python train.py --lr_mult_o=0.636 --train_tokens=135200000 --dataset="wikipedia_en"
Each number is 50 + 12 x the weight over the matrix's rms, rounded and kept within 0 to 99. Layers, rows and columns count from 0.

# layer 6 MLP down, 160x640, rms 0.107, rows 0-80, columns 360-399
54 65 53 36 22 49 20 48 51 67 66 39 39 55 62 49 67 51 46 60 49 26 39 29 66 52 52 42 57 35 64 44 39 41 38 51 31 55 53 46
47 52 53 43 42 47 46 71 34 71 50 34 61 44 63 40 52 38 54 44 47 54 57 57 36 50 45 34 53 67 56 41 43 57 72 39 53 56 30 30
46 59 42 45 72 49 48 54 44 36 57 48 46 43 27 44 40 36 60 45 50 53 49 74 68 40 46 57 63 19 36 58 45 82 44 53 58 53 56 61
65 57 58 59 32 57 24 57 55 73 38 51 50 44 38 47 46 36 39 52 40 69 52 55 52 59 53 73 48 37 62 54 51 51 77 42 44 76 49 59
53 46 52 57 43 51 63 58 44 34 58 29 42 58 50 36 37 32 41 53 57 52 53 45 37 62 57 58 31 62 63 56 29 25 56 76 42 58 39 36
37 64 60 45 69 48 47 37 58 53 68 47 50 51 46 51 76 46 30 32 55 63 74 45 31 51 48 43 55 65 45 53 63 57 41 42 55 61 47 38
36 69 55 39 46 48 57 44 54 55 51 40 72 53 57 54 53 43 36 56 54 65 48 48 31 44 38 75 71 77 48 32 63 61 42 38 41 56 52 66
49 45 44 60 70 49 55 58 51 45 48 56 58 63 49 33 36 74 64 47 68 37 42 55 76 38 42 55 49 55 56 50 56 64 75 43 53 49 41 54
56 60 53 44 41 63 46 54 72 46 40 54 36 57 56 73 57 57 76 67 29 36 52 25 44 35 43 59 53 50 31 74 71 47 40 52 51 58 35 40
59 54 49 55 66 52 56 38 53 61 48 48 69 56 65 31 73 19 70 49 76 56 60 70 37 57 40 50 59 32 47 66 63 70 47 44 54 30 53 50
65 38 55 43 54 44 49 61 42 55 39 40 40 37 55 65 43 55 36 58 48 63 41 45 61 47 37 73 29 58 52 60 55 62 72 50 30 49 44 53
47 75 36 18 55 51 55 41 48 38 62 74 42 32 44 37 48 52 37 58 58 43 45 21 43 53 51 50 48 37 55 74 52 23 55 36 31 52 53 22
65 37 67 51 59 44 32 70 56 41 47 58 41 37 40 69 23 29 55 62 50 65 47 60 62 73 65 51 50 33 50 38 55 61 28 66 63 59 60 39
45 40 37 43 54 34 54 31 45 49 58 58 59 46 53 56 43 49 37 53 61 60 46 42 55 44 46 58 48 47 56 67 53 32 51 32 69 39 43 56
47 49 58 71 52 58 55 48 38 57 53 43 62 71 58 48 25 65 55 70 47 35 42 49 37 61 41 54 51 39 47 56 35 58 35 44 58 61 56 66
33 27 53 40 60 65 69 34 54 39 51 64 51 61 56 68 57 32 48 51 49 61 49 58 41 44 58 42 57 43 60 54 35 85 35 40 52 57 59 62
42 60 39 56 59 61 53 40 52 44 57 39 44 60 74 49 49 54 28 64 67 53 53 60 57 61 44 57 71 49 50 57 58 37 63 57 72 55 33 56
50 47 48 53 55 35 35 54 34 54 39 56 59 31 27 76 29 49 55 53 49 47 35 47 61 45 51 44 31 40 47 50 32 50 48 54 58 33 59 39
35 39 66 53 67 68 63 42 59 73 41 61 35 58 56 34 64 54 60 59 57 51 53 38 49 49 45 52 70 67 17 51 30 33 62 66 35 64 48 48
47 60 39 42 62 52 39 54 60 35 59 56 53 53 19 42 25 65 64 50 40 43 71 59 55 52 49 50 45 55 47 53 34 28 41 38 45 60 41 53
57 50 63 47 52 60 67 57 43 71 38 25 43 71 31 51 72 49 61 28 63 60 42 54 60 25 42 51 46 44 36 33 58 52 42 34 49 42 55 41
50 40 63 36 59 63 29 45 61 74 60 46 56 60 48 19 88 45 65 39 33 51 45 58 46 37 50 45 39 23 55 24 65 55 22 49 42 60 60 44
43 61 57 54 54 62 47 59 59 41 63 50 46 31 63 70 49 27 46 24 70 45 57 59 50 51 37 50 52 69 68 30 65 47 45 57 55 48 60 44
17 59 65 52 52 73 48 67 66 33 49 70 40 49 58 53 31 32 35 50 56 74 47 56 34 73 45 61 59 50 66 26 53 49 44 40 39 41 82 31
42 60 51 48 53 73 44 55 53 55 60 61 38 61 65 49 55 57 56 61 44 57 74 27 40 36 55 44 34 66 52 44 71 46 52 46 52 54 59 39
42 56 42 56 44 52 62 60 59 34 77 46 62 24 40 63 61 56 49 55 32 52 34 53 70 65 55 38 45 57 64 33 51 51 43 40 59 41 49 56
61 56 54 63 55 46 57 35 54 52 19 51 60 76 51 38 44 47 48 34 35 54 52 41 56 63 57 41 65 44 55 32 56 38 65 47 54 36 61 37
63 34 51 62 63 52 33 58 49 36 41 44 51 51 65 47 65 57 60 49 56 59 57 54 40 57 68 35 46 49 64 63 56 59 48 66 30 54 56 75
29 58 56 36 51 66 25 63 60 55 54 53 68 56 50 23 17 43 58 49 47 49 44 56 34 51 35 47 54 50 31 54 42 43 51 45 68 42 52 58
44 52 72 62 56 47 74 58 43 55 61 68 39 44 46 40 47 28 51 72 44 78 49 39 36 41 46 41 65 51 65 52 29 69 29 35 53 52 51 53
34 53 68 58 57 55 74 62 60 38 58 24 57 51 20 26 45 30 72 62 37 63 48 35 48 54 56 38 49 58 36 53 50 65 48 70 35 38 37 51
46 46 50 40 53 35 60 45 45 31 56 34 79 58 44 51 49 40 30 54 35 68 29 38 68 52 49 54 44 48 64 54 57 76 57 71 47 47 56 60
68 61 55 54 42 46 63 56 50 72 54 39 49 84 59 60 56 64 37 64 33 51 44 45 41 33 43 66 35 45 52 46 46 59 52 49 54 42 49 47
48 55 68 42 84 51 18 72 40 64 59 47 61 58 20 61 76 38 66 49 37 34 52 60 57 62 25 76 56 65 42 60 50 29 54 30 44 33 60 56
46 62 54 23 35 48 59 55 45 30 34 54 37 55 51 29 61 49 35 33 18 46 31 37 48 59 59 44 38 33 41 54 54 50 37 49 45 54 45 42
70 41 53 67 50 63 68 33 59 44 33 41 53 57 77 76 44 66 62 52 49 55 64 43 49 74 65 58 71 48 38 55 51 57 65 51 40 60 67 56
43 71 49 34 51 33 44 23 61 61 16 59 70 60 40 49 29 36 54 39 60 65 49 46 54 76 42 47 73 44 43 47 59 53 35 53 53 61 64 46
47 52 52 79 31 62 39 48 47 45 39 57 61 30 42 44 37 49 57 51 51 51 36 31 38 41 51 40 57 50 45 49 52 65 37 38 45 64 50 49
43 71 37 65 23 45 64 51 43 45 75 66 49 44 51 61 43 53 38 51 50 38 63 64 69 47 74 67 36 68 47 63 48 47 45 74 55 29 64 52
42 63 45 41 52 54 39 55 54 44 51 61 71 48 37 60 55 39 37 49 47 43 55 63 63 34 62 61 70 64 54 41 44 52 39 56 45 61 36 53
63 47 35 79 23 57 52 73 34 29 49 49 39 65 60 49 57 56 54 46 42 60 50 50 57 29 47 53 54 58 41 43 54 33 39 51 24 44 50 71
77 44 49 45 46 66 64 49 49 58 54 50 46 56 52 56 49 52 88 57 67 52 51 52 60 36 63 42 41 53 45 56 54 65 47 75 57 62 46 50
54 18 62 59 38 47 46 60 36 48 70 50 40 62 39 13 57 50 50 49 35 38 48 33 36 40 63 50 32 51 64 45 45 46 45 53 47 41 43 55
65 57 56 62 58 44 55 61 62 60 43 59 54 40 34 37 52 36 52 51 42 45 30 53 48 35 45 50 40 53 51 69 56 31 38 57 47 46 61 60
61 35 50 28 37 53 60 70 59 48 35 57 71 55 40 51 44 73 41 43 52 39 50 11 51 26 43 53 44 19 45 65 54 43 58 59 34 53 55 59
51 63 32 61 53 52 50 51 57 54 76 58 38 80 51 35 49 55 64 50 60 39 29 39 43 51 43 42 45 44 37 58 41 46 42 56 45 30 41 80
72 72 53 47 55 30 60 40 59 62 70 32 44 60 31 55 66 40 41 21 55 42 72 37 41 59 67 62 65 57 64 66 58 61 71 79 46 39 48 55
52 30 51 67 47 46 48 58 37 45 41 37 40 24 68 51 42 65 53 64 53 50 44 41 61 55 40 73 62 40 45 54 22 74 84 48 28 42 21 57
42 39 56 48 55 55 43 73 69 66 42 50 45 55 44 51 57 61 54 54 51 66 56 54 49 51 34 56 62 34 55 34 35 37 44 58 61 52 64 78
60 67 30 47 53 63 59 42 57 43 38 52 66 41 47 46 34 64 35 43 53 68 45 71 75 52 34 77 67 51 24 50 56 63 42 56 75 63 52 49
51 51 47 60 33 41 46 58 68 53 56 45 39 38 36 58 64 73 64 42 21 58 63 41 53 51 53 57 62 52 54 63 34 38 64 37 72 56 39 50
52 42 68 69 28 59 65 36 63 41 44 48 57 33 46 85 34 38 57 56 38 46 58 58 65 58 65 34 45 36 43 43 74 36 44 58 67 56 40 46
60 68 56 82 70 54 51 58 45 54 61 47 57 73 52 55 60 62 43 54 66 47 44 53 64 54 48 45 46 74 43 22 52 65 54 58 45 49 37 51
45 64 50 39 36 34 62 57 60 46 64 48 25 33 35 38 46 29 57 38 58 45 24 49 64 47 55 47 56 49 44 45 51 64 50 26 61 71 41 56
43 62 61 57 90 51 57 54 59 30 46 32 49 60 36 44 61 32 22 53 37 57 45 45 52 59 55 55 57 55 72 47 41 48 56 55 51 37 48 58
54 52 51 50 47 51 58 51 48 42 51 43 47 63 55 50 59 35 63 56 51 48 44 48 56 37 24 46 44 52 61 44 71 52 33 48 46 49 65 46
75 48 21 74 44 71 47 26 43 69 58 52 68 52 59 23 38 40 43 37 61 40 68 42 34 24 46 52 65 55 61 54 51 48 37 50 39 51 48 40
56 64 23 51 47 40 33 49 53 52 31 49 45 64 38 48 61 59 45 42 61 38 42 59 42 65 42 59 51 49 56 49 40 54 52 44 49 62 41 61
64 48 47 50 36 42 45 48 50 68 26 36 57 48 69 64 63 52 42 41 59 42 55 56 58 47 63 60 29 76 66 54 64 52 50 41 64 46 36 67
65 61 53 58 65 53 52 39 63 74 33 44 22 72 65 47 61 59 48 40 53 54 53 31 63 45 41 52 60 42 61 60 51 66 51 46 60 54 38 44
60 49 42 39 39 52 56 26 26 57 65 25 36 52 58 73 42 64 47 56 31 44 68 54 54 73 73 53 67 59 56 63 53 47 44 33 63 26 46 59
33 47 42 52 35 53 68 59 43 62 50 74 52 44 25 43 57 24 44 36 61 57 36 46 42 48 61 49 42 49 78 46 48 57 48 47 47 41 48 35
46 58 57 53 54 67 63 35 46 28 54 48 44 65 68 53 36 57 38 60 60 52 37 49 46 50 59 34 53 53 52 64 41 35 46 50 52 46 49 30
36 46 66 64 47 37 46 49 52 34 60 35 30 55 52 61 39 47 58 41 56 59 53 65 44 53 20 45 44 47 44 60 63 48 53 55 67 63 57 32
54 50 52 48 47 53 68 60 59 44 35 45 33 67 54 48 25 46 42 37 22 58 39 30 30 51 58 40 40 52 44 74 56 51 55 43 18 52 54 42
50 63 37 69 50 48 56 59 65 52 45 61 47 49 53 40 49 43 25 35 36 32 55 48 62 54 34 47 22 64 49 37 38 71 31 53 58 44 63 16
47 57 53 34 30 49 40 49 70 57 57 51 52 44 50 56 71 62 53 49 41 43 62 41 48 48 29 64 60 62 40 75 52 52 61 57 43 51 59 13
45 41 49 63 32 37 41 63 35 53 49 60 54 68 66 30 37 43 57 42 38 42 58 42 58 40 29 52 45 74 62 51 48 46 51 65 54 48 43 53
67 49 32 56 49 56 42 44 41 60 62 51 30 52 60 69 61 63 51 46 32 67 73 65 64 43 85 63 53 54 36 36 31 55 63 55 51 55 45 48
64 62 36 74 57 35 58 52 49 59 40 55 52 54 31 32 36 55 47 56 55 35 51 48 57 27 40 43 50 60 66 61 43 39 43 48 41 48 22 57
56 49 57 51 51 44 34 43 52 46 43 36 99 54 41 66 51 58 45 32 56 67 52 44 46 34 44 60 54 53 65 39 37 35 56 42 25 32 47 50
57 44 43 33 42 61 54 40 61 53 47 54 64 41 53 52 66 69 41 40 43 63 43 55 40 35 48 36 50 45 60 61 70 56 47 46 69 65 73 43
49 63 60 68 43 58 77 54 55 35 54 70 56 42 70 48 59 30 46 34 53 58 50 51 59 54 50 61 55 38 56 57 53 41 62 40 39 35 48 58
45 68 70 52 56 47 56 34 37 44 41 56 59 35 41 53 74 53 60 63 56 65 57 58 48 49 48 50 50 79 78 45 44 48 66 72 59 46 40 58
42 28 46 58 56 42 49 55 63 42 46 62 60 51 38 64 56 70 58 56 56 67 49 68 56 52 46 63 62 42 50 47 31 62 42 69 67 57 50 56
51 47 22 41 50 51 43 61 42 14 46 49 47 39 45 56 76 40 52 68 43 28 45 44 54 19 39 62 41 41 37 23 43 54 73 63 26 55 62 46
69 60 49 78 70 39 50 32 38 46 42 58 24 45 48 51 45 70 49 41 64 55 50 45 67 79 57 60 41 58 52 59 53 59 64 53 48 35 29 31
32 56 64 53 43 39 65 49 49 49 31 41 38 58 66 43 52 46 33 44 30 43 53 44 54 64 50 61 40 50 65 56 30 62 38 57 49 54 64 32
62 56 41 48 51 55 64 44 72 48 63 37 43 48 55 49 61 44 36 32 49 63 42 35 50 50 55 36 28 62 65 61 63 71 38 44 27 40 47 49
68 64 49 67 49 41 62 58 50 45 37 80 52 45 67 39 40 47 63 43 44 31 60 52 60 57 37 28 41 34 48 40 52 71 47 50 61 48 59 44
72 60 65 33 53 34 50 47 28 56 22 37 36 56 48 45 44 41 70 58 78 45 66 52 44 54 20 63 83 56 70 51 40 59 40 44 66 46 51 44